Part of a small language model's weights.
Size: 14 layers, width 256, 4 heads of 64 (1 for keys and values), vocabulary 5620, 11.1M parameters.
Each number is 128 + 24 x the weight over its row's rms, rounded and kept within 0 to 255. Layers, rows and columns count from 0. Numbers have three digits each. The size before them is the row's rms in percent of the matrix's.

# down: layer 5 MLP down (transposed), 1024x256, rms 0.0276, rows 399-498, columns 192-255
# up: layer 5 MLP up, 1024x256, rms 0.112, rows 400-499, columns 192-255
down399 103:117120150127132072125083170153140115068126096145088117118124087150174084154099170140167128120067115110126112076134165126139163150123124107164119097142134093126146119150103107132108145135166159
up400 105:108109151121145088097102158108159150113131143093126085138138126125118183097155156109122121142151166114137175104145131105095100160110146137158144126178084122172102131137115124125128161137137145
down400 101:143170101143113179159129124127142126127166117127152139105117104102121102127065115152173130100107131135140101102101112184143140100141114155129091154091128100092125149115096110149112092126138126
up401 109:076148121193142109120157108126122128176146117090119109119107115120093129133133161103106132146148089115091154124146119120127119089096107117090100157143140118123135118119104138127115102149117108
down401 098:163138142094122124125157162146100107119119135160136092144160092123160122158108131141147109130143160129151104139149139155121118163183117130158158085104143142150124174159131106114145166108110147
up402 102:145134117153163104152095131149116204138146143114134142146130102130106107137153113095120161149127146119135166116086125151136115133129108096164116129110111121099154152118094106133121158127136148
down402 103:142144138102104125118114143086121103100128160138098139163098155137114166137089130123173125146137190135130098151133093100123149145128157144150120120119124142157080103130140135115194109107140072
up403 102:131162082162133166155159164130146142125128165135062145158192124166123124168137126114111147152126099134135130155127135145099128110129160134117135158113115080141122112088099085128095104121118099
down403 097:159082150099113106116095135103162114125074123122175071130095141147141115056100113148142132117151144144133139109100133128099108122165120132139104100135123120113133140128159171144135150142110150
up404 091:109156152129121157123143103120120154116122134146148112115131171119147128112098131122137144115163081099126167109092095146121131141146086134139136105132118127113101125085124098158136096121150098
down404 102:116123102110149137083103175112115109151068157102080155120173146114088143122144101142181117115156093140117103097154144126150125131093106125095127155128142100150147140181149151151125143154111137
up405 097:092169157099123143141105139140094156145133144061141153101112109146136143134151136108098114123150178136153121137128107150117131110154081091149118131167128157112127135155138086133114113180137124
down405 101:099091113136152151174149150120113130124118090127081110130124171142134107109129151157120125151079072112154111104122140125117116163061126153101144125108099130141119149140130126134168142109099099
up406 110:134117117166157175082144102148124121123144093088177117134110121101146118145139116154112150137130117144093152117109114110148133103111148125166110189109115119138102136112126170141154147150118133
down406 102:115138107098134090170082141135101150112104110150149158100135091111060138122152111105162100130134116142131092154135164116114166143145104127122115123107095159107107107129124133132122138133127094
up407 099:165123089150148124135130133177126161129141122143140113149169131149131127134138103129135082159111102098104111129123148134132129150139147132134123129110142119126109184181153152096119142122108114
down407 097:105085137118147130080120146117071116157116160106154109124052176119162112182134115096131158162150111118168114163114128125147133113140120117160116110108140123170104123132122109130079152129121125
up408 109:092092148124119102132078177106145157098096125125114096117137137108125151168105127112143131119128148178098089130086112134154132115104160144122140138112119093132126123141155137156131150098018138
down408 113:168198127108131164125164124141117080191103170103146162130105136098101108142156127139169130124100106125160184119169136087084094155128120113128124140126147149128140132109120117107134142148147162
up409 099:201117126155143146123126118097147171125098109182138126088114140131120152106152111141141096163134143163148131144118175116129088138148115165115158149129141125121144122090136109118138127081119124
down409 097:106117144118117119131116133130124095129138148090111145168142117147164098127092153102157158072137138123116095101102117134106165138122181144143119077112106117102103159145139132149128132141194189
up410 097:096093134127135065142100109136077159136136124112145145105109111151124116139160161121169134105122197169184110145111119188127131134120108170154103121127112105130122090098138092156138126105139143
down410 101:136147100118092162132149152098101107129092139138145123147156152128145181127107124111134147146145118095101139151116075113106157130131177136115115149146156134137113117086133132099140117136151142
up411 105:187132145094125158154103119140126162105153109144166138139104135133141143105154126164103137151106145134111088119097142081131106116089121156122135151112112145108137133084115115132155128095113131
down411 104:065126080128101093118144127140126105136132148110124115105133113069107112091105114124127104127183143114115160137151135126126111101146120121134143076146118147130121134132138136086096145155139086
up412 101:142102099150104100138169159166173185141106143107161140111164109176095127092114109101130116111124125115146120137101123118093156103148142146154134159131120097179139135126179101159064094138116144
down412 100:140109163117131148164145134142140095164118082140115113168117165091118121164100168165146142141112127105171104158142145177173124122119121143124129139080120179098134123121077165116177108149132102
up413 107:147108105089143133116136127114141121089131123155114109083152118144130112129118120167141115138184133177110147143148162149112151130134163097111127158173093110147103091127135136108129096128186121
down413 110:099169132156160114125151144099127157156099144117127121163133132076131134141118158110168103158108079095167109130100081110169131105109125156146116110119155100086144145140101099172142165106098111
up414 090:120176159160120155104133154074151168077136110151151115110138165108111139146141105091093162174110122112125114143138150161125158169132161122116093127129093142140130118106148165112140102123125123
down414 085:115077133116115147124096112132064082115157142126134119135122128137141104118094148146128114105155120147148118101129105094144114124089116127138146115111123147110125144139129110120153125165119126
up415 104:136106132119124137155177110122196145123149105133121103169161109134171114126107119181167138145154126166108139128115165137130107118107111133123134134078130130113171105107118139139146119126143148
down415 101:146121108121118113131068133194049135125110124098136145139149174137080143114132081091103113123113144088142132124128123132087172150156116168126093133137099168118139147150126095122097147119114113
up416 105:173132102105108074137156129115150116124124094144118132117110154100144128167134121079169124093118087150123152102103128156136116153164148106102133138081083134142138143125110159162102088107167110
down416 098:079116135127095147151065130126163168124122173097136148117150123156129096109103139158134097136154138068164086177169101133104166146138110139135143122134152124098110096135149128096152158167128136
up417 092:121103150136127127145144147084130143118185094103137163164139165125108097126118136163176136156125114139135102127134139129121145128173151109146117113112186119143145089114096115111130160138106094
down417 095:146153183130134150131114116146141137147148142150133110161149112100096140133108129115134127130152125157106152153124111109124166114120116192085141128130109139132086119116121113148110094152166153
up418 110:100107153092127129133107131111102104111137096111133100135141132134147125112132130108122126127112132097152132149117115115098149164154181151091111094118156096137109129102140106122107076157140113
down418 108:112162179152121089104132132119126136161156132181136105143150128117120109179088122100150183078115081152122156063130154136133152082150123078103129142166069135122099125103144167095134127098132110
up419 088:140129139136113138124151152123144127111135127099102116126139143124127147094121150149117162159134094129174154135128141148096125142110136113133145125134130156128105109097152178142146131099148116
down419 094:111119136097125148125125114124165153176134101127158122088149118128150130123129144133137134102136134103136148070122126166162127083148147130128136139166121112166121087134095093118112122127154130
up420 097:112128098162134145112125147150119153163152160124108087150146128126122162152136140146102144100131094128137164113111137129138118144130146144073103069118131143112142146089151136113143154085144117
down420 100:125108127110112114139159115111120133104119102116097140118141069107120121123142125118130137144154114114121078130125087121148132107081149125124153166163104117165128139186095106156134102148108138
up421 090:134132120120107127136104102159125117159119103138113124110096097126149122147151145137086114116131148169140210150120128152108152129081137091136117148142161120125122135112137156105175122130130117
down421 094:166127123136161113107102120109093130104091126114160125102168121092135110135089115170112148182141106115158055094117160061120134144157135118127103118107111138123107121147098119131120137140130120
up422 098:096138156145102116123129140114108128089122127125129118145124117120126113154130178145103136126163116125109109085147110124165148112160124127118151151164111104132138150118141118183112121122105133
down422 097:120122090130137115129114100122147131170143129129130141126116095144177144060114101089131088111110107119161151178126159133124136099098121107138149098112127178127121132143111132103159141137102124
up423 096:131110145073115125149101136138107133137156165130133165129153108110135119140101137102127090101121146126169163105137079122157111150126119137105082135144116161164130122130159130078121142172141122
down423 099:146167137107093110127149088137169111155140142144128149087101108107169139111169125125137119139104117114103077100112136111114102150161150142139085110106087167101166133106119114159126128044127096
up424 090:121146135123105146137134107109099171116157141126113118113132143134165129155125143143129078103128107105123134112128108134128144123136118113102173142117143130146119103115145099079142112123130156
down424 088:082118133151104131102105153139133134165103114177119115137112115088083145110142127137137152133114156175142155139165137127135124071139158149124126121107139107147144137123127147167142122144132150
up425 102:145193108099153116170146109107181153126142100151089105160092146173143163113137136118153099118131107121154133140135152107139111067082153128121120145132128121129138128173154122155109152089102062
down425 106:128099126153114141061135129113113084127123113109162112102165073101143095140101162089158144090157151153071111129174128111103094133165109141150143119118130130125131139093102124094170095180149168
up426 102:115108114133120161161116105060091118116098097106089132118146133153154128172152182115156148123129151089144150114160104155111170139101124134135118117147085148155131113150155108096167086131184120
down426 104:145140140123139135096106142175133114155159168135185089140100149124143130110095097129124132112160094152136112130115140061123089111157102099144113152145127110142125138104116117166123141165126161
up427 109:134118141126158112172142107142146143136132101122137108127159163130144083119128164099129108176135154135127126138108088145149120123109122099144116119136129152133152161109140094109146135140124120
down427 108:055150097132133135108134156099144114093161143103166147131112122127110164127121081128152156113142088136102099125115141119122149108121139112124135164120135110145103095140083174113128104089119156
up428 108:149107142133124111103139137117149089112110147114116105160083126142143121121179126101123112159126169133091138109134082146103151094085108127102171167170118115194159152139143132146090152130136117
down428 102:090146079105123186183162109136129141150112107143118154103158122112143153133080126194143149113136084158127151133113168121196091145129148097152106118113126130121088121159133137127162122158114121
up429 095:144161087086121161154140169087140149134137120101135128150166121134104158140127118152132103144091098142099099135172114137095153150152120119100100139165175129141131132162145140148142119134114147
down429 093:127132151169134127101122135115134125131116136110145130109139117094191118120140151078122121089159152149107110149094156121154128127116112104116147121173140171072128085147173143108118116088152114
up430 096:127130125120162132078193114141155090108142129146159158192094147126146119131144085131142146135126097155114118140119130089126104101101128158127130127113160159094122127165120066105115138152130141
down430 099:106115120115113072177102140152118150117145141087138090070153116144106167139136168125131121093140170107119147095132135158129145136119096097148122134131126112163131140090163170149158138102120130
up431 101:114149103114133145119143111115173126109147121120131173085119096146159139120144123148122164087138125165145170143096121096122149131101144099087133124133102157079140122148117139137188136131133102
down431 105:102099137153150116122114164125097144103118109140150130125119167078095130095114123076122102157097043103128109094144112129116105096185130122148161164135188114152127138094155110118108155118080152
up432 089:129149096129110139124144104128115110103148132143108112120155155161136176123111157120185120153107121120146148115138093145103136158151122118097138171074129121130104109132123168135123112116141118
down432 093:110160155111141104108120126106172129117123122081141146127150171088157103145109094135122170139124164129103109082097164113133141089096131150158126104166125154135111136148144168134143121160139129
up433 112:191164149119106144139114169131147074104105137075103139118124129165090112133081159078132112128144095169106131126164119108120160161157102119135096138127109160157118150164145147148138137090158105
down433 103:146108102112151124110119074128099201167122108154180115149103108098157140117157116156152128073119141087144113114099166157150133120131166162133142118137133118101146095102130147163149088170089124
up434 103:116135104154158116141116144144168150114136129116144145125138170118130130093128148162145139143094164127114153112113141070105153134133122141149186143114078155116135167158132124129082099126141138
down434 101:143121159091122113140138136128122135160148112163121117161142108126111083120103121123123105128158110114165117140116109157185113153112153105094082133129111122149131093085140096119153162110113112
up435 100:086160120048098149142149092105130135125150158144140089126096128138134134126146130117119126167122167172123092143147116118110121127163127178085104166132155128172107129109156142134084111099119144
down435 106:132121171173171106123135169085122110160136118138087165152147145092092083116118108158122140087164119075117158117121140146111138122098108112147151124136128119105093154117073112118097132153128132
up436 096:158118143105125126165136148135124147096182152143135137108106105152111124146130160167150167144154140093195089099133159149150101126095112153113145159076145132149128119169137068115112118116113145
down436 098:112153133116103119117093113134133116139107141130139157141130148121169140092113144128150133122112099124095141124137084151114130150138148118150126074164130115119113143085110120139125066134142125
up437 094:127133137119086132186098140109152099136122109126142124122109120145130108134161128105152126153130152152145145137144143172102117105108070166177116127129124123116095135157127167107102136128074135
down437 096:151120087135152094085142105161142153123138151130108113145133148145135127114143144143120100130103091131112122086100129124117127100166140135104102140147092097138125135096116114185177112120161164
up438 094:125134147109107117135145123135067117148158120167133116124157154106129094107131137096154160130140130123117136079143119127100130150134137154122091149119126139110113118051137155121100113111165158
down438 099:125134059151178120111147113113129133142070120122138141116083129132138116145139115178142103090101094141142117149134136124168160127122127103130127077116147125153118169179112132134118141141084075
up439 100:131178099111156147116133140138165100120081144081163107140085120126091144139138148154130109175123123088113087099129086092121121110118126163079118134119071149137117155144116102130142074114170151
down439 103:150089175135136089157101143128134095162179107138145163125148169123173109135102118064135123138061162149147189137124146180106133146132132088152101122124159133104140135106095146122108205109098116
up440 108:133122127085121119173139083138136138126146142145106147121112082132143131143128157110142160132109141150139142203144092160126108117113138098157105145095123125167120141087131128089140125129139103
down440 108:125084167097142134109100198141129165093098106124134136107109158150108180096138103131152143136092113122139110108112145104135170096135125089142117161128127152165142116117123114132172137131146181
up441 101:109153113072107150112117098099112105094123125089118149145127127076125096152124087099167132124130119149117110131164110159144140149111106167156147148150158118140159090133127137118151107143144162
down441 102:134105123102118127147138138141173112135101123154099132111165143124112121133145160159163089162143173166111144152134147119131075164116106119129109165110116175141085103136131109148132132102149111
up442 092:095109142129106104147108156136141140147097126116115109172131120151123150117136117125105167109168100133115153132128113148113149130138150140142114146163132126150122104119142113154125082173139111
down442 090:177142142078136114115110121153152115102138122139149114121131107122142128124166088129138114143110184096114113126119112099081168139141123085106115119122130130093122144122063192141135169136124141
up443 097:124135133177093138099142099124166149134129126122177113127141133131135131099118160130147119116101144134098149155114127084117122141137134116164133145085107114115109106138157143171165116159138097
down443 099:155138097119125125138103130130138117137119129138107158160117137162134125177135124127115117136113100153113131076113117150125143113117095138111137151153143112128142133107085129123106096112112159
up444 090:143141118083171110148181094125121118072171116140159166138125102139141126157105123139139100098128138155125111142129134091125113133117144137116115143127116153131152118106114146176116092103136175
down444 093:105106172134103125174108147119145141129105123116110106125111190105105093098161090128111113139112180168145117115141114142141163117133137146157111106119170118138092162126116111099129145112146099
up445 106:126120127087118127156074130122140143109129132144123096152066119139139102161144134105139136139177136137131126115133095141156151099129150160130081130109125104099101171116134156157091077124118125
down445 101:105113099131105113111169091112083080115146141105135149133134100120139134099115096127114136124085111127125123142128155150092145138133114104142137121122130114175149101111141112123151156155128152
up446 105:136102125208153127136106143102132153133101106148107122154109118079127116126089102145182145141138116139119079154076118110105128092140071129095111131108069123118098106097111109128153116079118143
down446 098:158145154101124122118124085148150123143151132081177090092139127157137128142141140105110041131088147110113147121127135126173104191092155123148125156134144111108172152128132166141128173176149095
up447 098:126131117130125124094105191126150068120165085146126105137107143102094126112137099130122111136144163156114126146143128133163139113137111166061137148114198132137119095142096152071128161066115154
down447 099:078108097087125137142131062104146160103135151071110126150158142122112157121111124107155091157139144130110109140160098113153062175121157120153110112137087137125115140131109079143115082151158110
up448 094:105124102138107134074164180160122086118139101138086158159150178132140172107127072170116145120116124154124124121134102151136146146114112161193089108134122107131112145084130092108118121147092120
down448 098:152156161139121086153122115098147123125101162151148094116093130115127146149107141077137112139083100133120164131129128115109121134121154117088123143160125148127141104131147135131153128064161125
up449 101:161114152120103135135066130124108148113154115103091130127129128134094168145124141091156105153119128077102111123165087115142135140095116105106125107159149130137147127123174127163108149132144114
down449 094:135113122096126123101150108140140074178125143150168151144165128087148078129134116135135126121157166156133151164113124119092095107122168125147164130091129132123114105094107112109156117104134118
up450 098:104126116098120088117128107088129125161096137143115131118191105104150136115122107139133158129111132134146127134138119134167123141143104127128103093115165140152138132135136090112145141122151109
down450 098:142179136145112122134165136162170089080178095142129128152111163128134162168123129131148110119108127148108115159122127129118108097078141125124146151132095103143103096098099131089107117146131135
up451 109:082130147124157151124181154136120112110126112140153131129127122151126067122148075121150174132152111114122117094121160101123134133135140063130104150088103110118099117146114100078108143095148116
down451 107:094108139128133130147064136123105151137139162082120120111143160092115155099094148150136104121117154145123102162131153127156141144106091149102110158134125103147163156109144149142152117153143141
up452 096:103098096096160098116181153130134125136128104089161133110102107160116117121140132220129146170118143100095119106134110175118125093154138100165108111113167115072093134093084085152097132138138117
down452 090:138111140136114182148093112133129137089166142123108157122127127128146124152159116099162129132118096156141123128147099096113141135130159161105168159127087106164109127169162147129107079145120130
up453 098:143116166069150073158128120162120069104094149089127128122141099132155108155114090120138114108189090124113083068128109134157148119124138116128140108102158116128142114114142114147160115152114143
down453 097:133130135123163117116120173128085122107167130105129158125123187104082101128106150163113168167162114116149165126123158156111098069110105166118080124149157099145129122134107175139120183120161171
up454 099:124155094146145146115159089126119123107121167137150167131152135135107098109154181123127127131122160125163102117120142164144089140088112070118123107076135154139096156136144153135127089076133168
down454 104:123127140098082095111105152145102152115139114125151075165134132161148111167113167138106139065092081136152121134129113134105139139159108126130120121153091106153136136138078128160114099100110136
up455 105:143069184161113108146120148128142132118114120106136191118093139159094112157134118118091121131109170119124123138135128195156155135122100130156106128155117158075111132106104099129115121121131138
down455 105:121138074109107132117133137120109108153120137172122088173134128107140144096125147146136140165102104109104096112129139085100123087138143118138162120142126078147131118152159163138146187126143139
up456 095:107115117095181139120177123136172149093144085127115136102171115143157116143119109129103159094127094127127154142111134128115115164080110100143102142093114146163151106117120093123145119150155116
down456 102:147141099124086135118122143132092088108085140137131122083146166108126163130116147154156133168151094118142113149128132111117163111147102126110143093153159131070176165159115137084160122105102130
up457 103:097148112111105136124114116111115129147124102109147128128140141115135120080103151113126148106121133139135145093135149105189149123126118157126130113133149134104127113130105101114108123158144063
down457 104:170122156103122162161136185163145139123133152110117141093122158162110136159137080105090124140120106096181139090086119117132137107105152112142144140156100108162140170112142140145087108103090181
up458 104:128170129110085135134138157133146097104148151169096106121100171136121118118157150127089111152123105096127105133114114075155125121110175156147133064138111130093167145158101122126102114118126136
down458 100:126103121123134106142138114145135118166130121073180131161164127110126160142084122106126194115185163116113162112133120152099120134116136087090129157113129119167118114116166145174153168129142136
up459 110:166078120095084135076125136143138111110112117178127124123172164121167121133114127119178125148150117145133129104131138100111122113096090102090131119131110109096138134071098088134109131140144126
down459 102:071142129127162140167101117150117128133146127060139112113107115137095121109139140120085124126100148097125100128166118140145159128139194161172141138111137120150111144198171162157154111127115152
up460 087:068088126094130116156125136138105124123119156131123095114138169143116114155106163103111139151142164130163136130100174102124114144103115182105149120133136102133147118157121113100163186148112078
down460 093:145136126104130136091105101116162151086140165161123130125103127139128128121117162108143126143116127115068148118156119124111171078121125111115105180122129156098137119119123082109115099142127112
up461 094:129136150138150142100131138149101128121118135130129158152128138184179097096088110162153114153122110102150120147148110158129144149061104134157107125132149135085122122121150141130123134121154123
down461 095:137126113124110153083146113118153131134112080162118150127127143114126123176165173104088165118113162138136133128106112131185101090173126130132133122149139081160106130148150138155154126144085143
up462 092:130108131098129158171100115142086163117141141107079144126130134099107143092129105136155067119088137137140145134121135134162139161111131115149063144141071140184154121119137137108135148126145180
down462 093:121129154156140145109141123136150088109096094100107117130139108167140107104134198121109174097174107147147128117091112141119122134105165118165146124117150143095132096143124123120158143154133098
up463 099:191102129132173173162107127128152098126101162152150135119150110105152127122121128126161126118132124125154131140124082105119141154134154154119135131115089137115162155111129142111096093162089135
down463 092:105132141107076102130165128155113129131136082070155098146109156152101127128119097136121133121132133114090124131150174176145146115148095131169123086129131138144102115127118130117139115115141167
up464 100:146128116083128130176135116138142134116142130111133154139102108118157073136106063141135111148098168117193097157132124161113151123146148098130136134134152144143126126159130128150143184139147138
down464 103:172119190103115123110119122136131117134156156148129078132146122120124107143123171118101126120152141142128126111104123126134106136155111123115158134119102099135136133112084109103136095148123110
up465 110:113086098126134111115118137098111136135150090113135185122119094143158112144100148129149074158163121075155136136142146149143104099120101120115213126181134126155171172138109144148132124180142115
down465 107:115104110125125168155126143165117118111122176138133102119083145147106150090123092140118152100143128173146141109126131120120140154145099167130079128072127148125131141127127128144164133122158123
up466 102:172135152158136102117121136141125161132080140112092100071170117114128106149154132099108129176143087172120105100164123091139122109087168150185147150136126128150156140130141120149107133125145163
down466 104:117142154093121156092143156136113124118157127148160141161127147135137163135131117137114137080097149111146140140098112126127131154113133110135112133093145115095099136069169130103121105128139112
up467 103:160102124095132128094124101088138122144116139116108151120116118139121146141111078145147149144101080083132138138109169144122100129132120167106105156149129125111100174114141134107110152158148179
down467 104:121142109128078128134139109152114100100129070135174107153106115114147119091145175120120094111148179151113097112160109139145150166121112127122087095118119142155115117111152133148097071124150102
up468 098:132122145106113132111100096103105118105099171139114156148132145092151114133099137119113155151117128120149125132093113119143107144175154156117122102145122147139139171167115094138142161084163141
down468 102:149163153104117151127162121122104110154127152126116139097163097170109110162083043165100141157152121123119143121122107125115137132083120106131144163118140144106136142104101155121131067100087127
up469 094:130126188151146111115130152116112102107137148139156058133117128147111143084121165121109109161089112134157160139115136167127140139123143090084117131126119132140154099131141120150084101158147133
down469 093:137160081168125120136120164131156122139095115122108181111176172128135098154117098141138130085131161125129127128119160063121110151109102109186116111106132113092143132120109134102161128149122126
up470 104:114104101143114111107125089153059142182132108167087127149191088148135133137126139111134080142112122153095129155151112091147095162075089131088124137096139178093130139108154129153110139102138109
down470 104:106138169126164130141138207072148145115103118090147162088125152124143112127122121171132147150151135114146136169122133149122110112145157132104138149148136149168119137143099129120119189137115098
up471 102:123144131126132134093146137178112113100102123136142175121111169118111124135130126169115114125066125138121140154141144119134152127099162103126155139163168118124121149127145108106119112131107071
down471 102:135104135118126131172133141074162118141123131166057120136126146141148131145119116077171153112173108164151130142120146153133128124119127159155143145122087146102109128151144160099158162094101138
up472 108:142099160159112110184136113136137158162109100155178117151134123090095138101113129128158133105112141105158138102123149128119117136181133143133095092103120156167154120116118148127134114116144149
down472 108:147152112096147139076117133139099113151151163108103137129095086170154113149140136097118129139155118155102148168146106103097120121092131143140154150159155103112132122146100125119126155138120109
up473 097:129142075101113132141113144091125095138126119131131121160144156145126083099140150103172089131101108075114139131128149117146126142105139139132118117082155158141096129102068144128140123114090069
down473 097:119135130115166089100141094152156124102131136108083123150135142166097148132154136143101168136119161161117112136104097095121106132117151105134198137139108137090100174136153137134132120173162129
up474 095:141138130125146118144109138100085136130140082135084102109144123160156152138139161176192190099137111102125109151135126156129136118157090140113136153135116094129155129152143134122128091138118141
down474 095:111116111145114137130174083144162128098123187145126139161143099129134101147142115148089091168119157130132139092143196127156143116103134130141144149127134140167138090089103079115167159086154098
up475 098:087172131171161169117105138138126140116110131128144091131092134113104149138089166163119111121103121172144091123116089158104140130170109088141131128115133163117162150087116126138112149110117149
down475 102:175098115111096142140113120111130111162148137116170130144099133135136126141149129096133158133124130123091182130181142142114099120094118148116124139141107106121092136140150126147090105148111160
up476 097:115150122138140117128154108119146073106124081129133175138099111104110092136086118099129123097153129125105114094097122139085122108132141130115154146147145100139127100137118096063190119138151148
down476 094:102098109104147136122131104107089188154135139132136088124147118137140204122114140111132114156117130125117128163143143127149115164152147136141095111110092161114109125131141155189090127137096092
up477 113:161175169120103114108121113171146146109114162092150098131148124102108160138133134143190119113105161136100135147183113085104093090135105127133125150121114112144131136085120088132099122165189111
down477 114:114119128153155141135142175122117098130139090172099132114116150118153085125151128124093113119132099089141126102109113150127169136120148110068110106150131139121105147115126167165134149074112138
up478 102:166168144111106140120143128136104098133120142119143091137125148147115132136188104134096089125089128123114100160148113099149098112113133150095112161125173140136110135128184133162157136174088099
down478 106:145102141136149110121142150141105114102152130139096148107104154115148106123124128144160133109158122146134125102139116144119148148140126116137105150148118151141149117106075137088145157108162118
up479 103:133104116129147119121087131139113140124103105154131159121133084115116105130113129143123089120079135096098123086133139112148131098144140176145122171124138118119127146144108140154168113128149095
down479 104:112145101125147144109152157115098137119152113054094116124143203112144137112134125114143118149144104115098146092104102129096119117119147159112145117114140128140143141145189139143111105141119138
up480 094:172131151157136180158134103129074158094167116129140121114100111143128158117129158115106149155125157097149130100137140124150111138126134134125096118104116141073114140121103107102106134123139114
down480 091:100121119112097082141138139123168181137119115117129172139134126146119133149114121154150151105133137124118110132075107147109125090102095107142154142152125134162140122134162117162148129156117064
up481 100:141129126186103152113102159095117117159152125091083144129148146131128175109141110130116103090134083118111123097131112163168142112112128138157113162126112117118147072143086190090131110113141147
down481 093:117141116086163128144191086187116158150129141137137110128118136117116083092131141157129162139150118112152117144146136098108151158140111151102116128118163140113106141124178060158124158143124112
up482 105:185118134124099148091137118108125101122120147126130194087137144132140140142107147116141128114123119131127101155181149094129099136138114083117136169124145117149121106127142139161153143134128116
down482 100:093129120157138087154144148111111144142130133148136107123081103098148139101100126146117128129129122143144143115095110165136158121114130122123116099128112101144119127121117142089109046143140078
up483 105:124162175098143139148113149109136108082091137082142088147118115151086135139090127120133107153164143144123128107129122114132094122089103116162127149118115137090105120130160124111115104110107140
down483 106:167128087080117138102135128132121121147119113121129165119114143122117125108204136133158156147155097120165136194110112133081103148117127153086085174139140122133131123139134130108121143092126116
up484 114:085151143158113125099080135088139133175154096122138111141131126131104123101143131142164112084135142119104130122150100126122148170163134123104092108153099140122172129122098157163096112154121154
down484 107:148119128099158118149175105143101134102126173096131136079126099127128124133095100135061139164123113125090156126132149151130148154105123136188149155099113113133065111129149136128152123128121097
up485 099:171112133150129171158154142134113135121108154090172110130140118114087083121102147113167115139127123140099086122138134147148104115115129163107104125144132170153119125140177101157129139129126102
down485 103:112175110141126128141077123127110114115146130160141119125134138106098155147125118106095150118149109148135167126121100113093155110165153144140162129102130132112134154149145114127135130121180181
up486 100:120160127074142120140145104124205143112082122133110144156109098128104135102091155121153119130093109113178153129107112132104157103125173118156151137126135129151089107103139145171089132138118137
down486 096:149150151143142107073130121098121137083099148122131109122118158133127126123127097164151164104103130133129090133102139092100140097153140157096101066124124133118149163138126114126163109111124138
up487 090:146172138104096124155122146116154130130149113169150104124135124111138146177119137131145114124148119135125186136111112147135137116157081099090128111124146168115068128125120140115124148097103101
down487 096:093133138142153152153052156107185123139112181122126132127067108126142138089124123176115159142118149147136093163173168108131163141126115138113107118137133086145135089138117153143128132139120109
up488 094:146092151118118139145145125109125122131141136101165141125135142089116147118103174120145162129125131103094074149104158130162140138111106134139097171089116128115130133117123142141120114112148126
down488 093:136107097136152114093137131148145141121154120119090094129137100138140116109157094146110096106121138155153160089127071109094099097149182128107146174132131139163138139102147158146115167120136114
up489 090:140144115088188129123113135135115129148117097111115082139122180138097124068142098126143106182091099130101128167142135151126125147108126150105128134123114144118124142135110139069103150159156179
down489 094:154119103130092094113140125097153135146151153166068120137127135120174120175099162147150149091134183120138106137122136118110112093142138117116161097132105128154117135146112142113128138097098104
up490 105:150130113072174188143165156090155110087141091105126122107131158117137098098159136137150097109085129142111119144124161167136154145129122097105084149121120120078162134145161146117180090125114119
down490 105:083125131158086102124092135121096142109104129119130139086099136109180152136074128099101140158153085111134146165128146113077112118129173159118136132141122127141104160127090131150107130123153183
up491 097:143103154128150125140137111070087086105125131160121164126125131135125101114118090141116079178134149131137156140110098167146106173124130109149141111079176142099107127142125180124117107127126127
down491 098:140145173174168146151136100140132146164113107124124110098119084143113128175057110111144169099117142098086121098095180159134094145111122097100097146177092139132161082092099127153144156113140117
up492 098:141170164094071124115127149147145125157137098129105151137116123160089170092147142125146102127103160114134133124085134118152148143117133100169160118154144122135124167129159091111091122147096122
down492 095:097111127181163145130094161111143141108122122114144136135151124123138052180116080096107101132127102125119138138205122147144148116171134123094133120135127127127123107126088165153161092112121135
up493 103:136144157158103151106119135125149101094095123110108081110112112115127166120117131160122134143166160136117173159157138150134128123151106130103113117118132164134161136143119113167153164119119107
down493 100:133144131140112069173106130133118138154155133156106147121124151123117100139130124103132132125082127103165098122133100110125095115121140132144151148119125114134089092119133141067127120115101135
up494 104:112130154118116093128141161137139137075090142154119166166137111131137158154140152151131094104115128113155104145099071126113155109100111150116136140108156132136156104149112112131132155143102136
down494 099:100109129155090158122115070144175103136104091108137135126094146100094092094087131127135151157151154161101110142154138108103110120175171141152120137159135121178140143100156130135113156147114110
up495 103:121143108094128137120107145060140152138123133173127135152128122111136098119111131128169123149134131123116121131144149092165073132153139079124132123097139193103135115122118146141127116085138135
down495 103:136115116173128136150150159165097110135103162129140166119140111138149150150145115145126115085094114165125162118098093156153139102097100167129137143117124125146124105168146095112144140164118111
up496 105:102109091150132116164114152112145116146141112122168155111131148126200107138120108115158142107110137151133116130105107113130102107139127114104118155149188136130080117124119115137128110141122096
down496 108:118179124130113129116142084111142125103131140188096081098120125161099124129137121123104087149171128115137137120133161130144130154155147092109149118164121128126159115125093138125108114126114121
up497 098:124119088153111067075123128113101159156119130118142141136130119099182138117121126149131114117159112092150074090165105122144098152131115153146135112142131131150147157135108136180148153136115112
down497 099:139123183117136176151137118133137138130147143105129147133125157154082105137154143115163175151126130178119146129087167116104110117136157075127109123124099135098104103149121110091116107071135149
up498 106:105148160151154137151140145142099123121157160158134116145105122092152200155085119132112141134131157126093124143110134147136107194127142144121094135147110163100120155128073170111161132098154118
down498 103:153097117088144142127140106142141132192129076117118141120133144150100095094163155096169137122111115161149111062108159095147133101120098123129150142094124101151138118114168117146103119132165088
up499 102:055106143105142161112139070120125160093123133153159120153117151130118144162102175079143149176122189185121113124091177105127113190120130100127100142124151140152115114138110111150141123122144124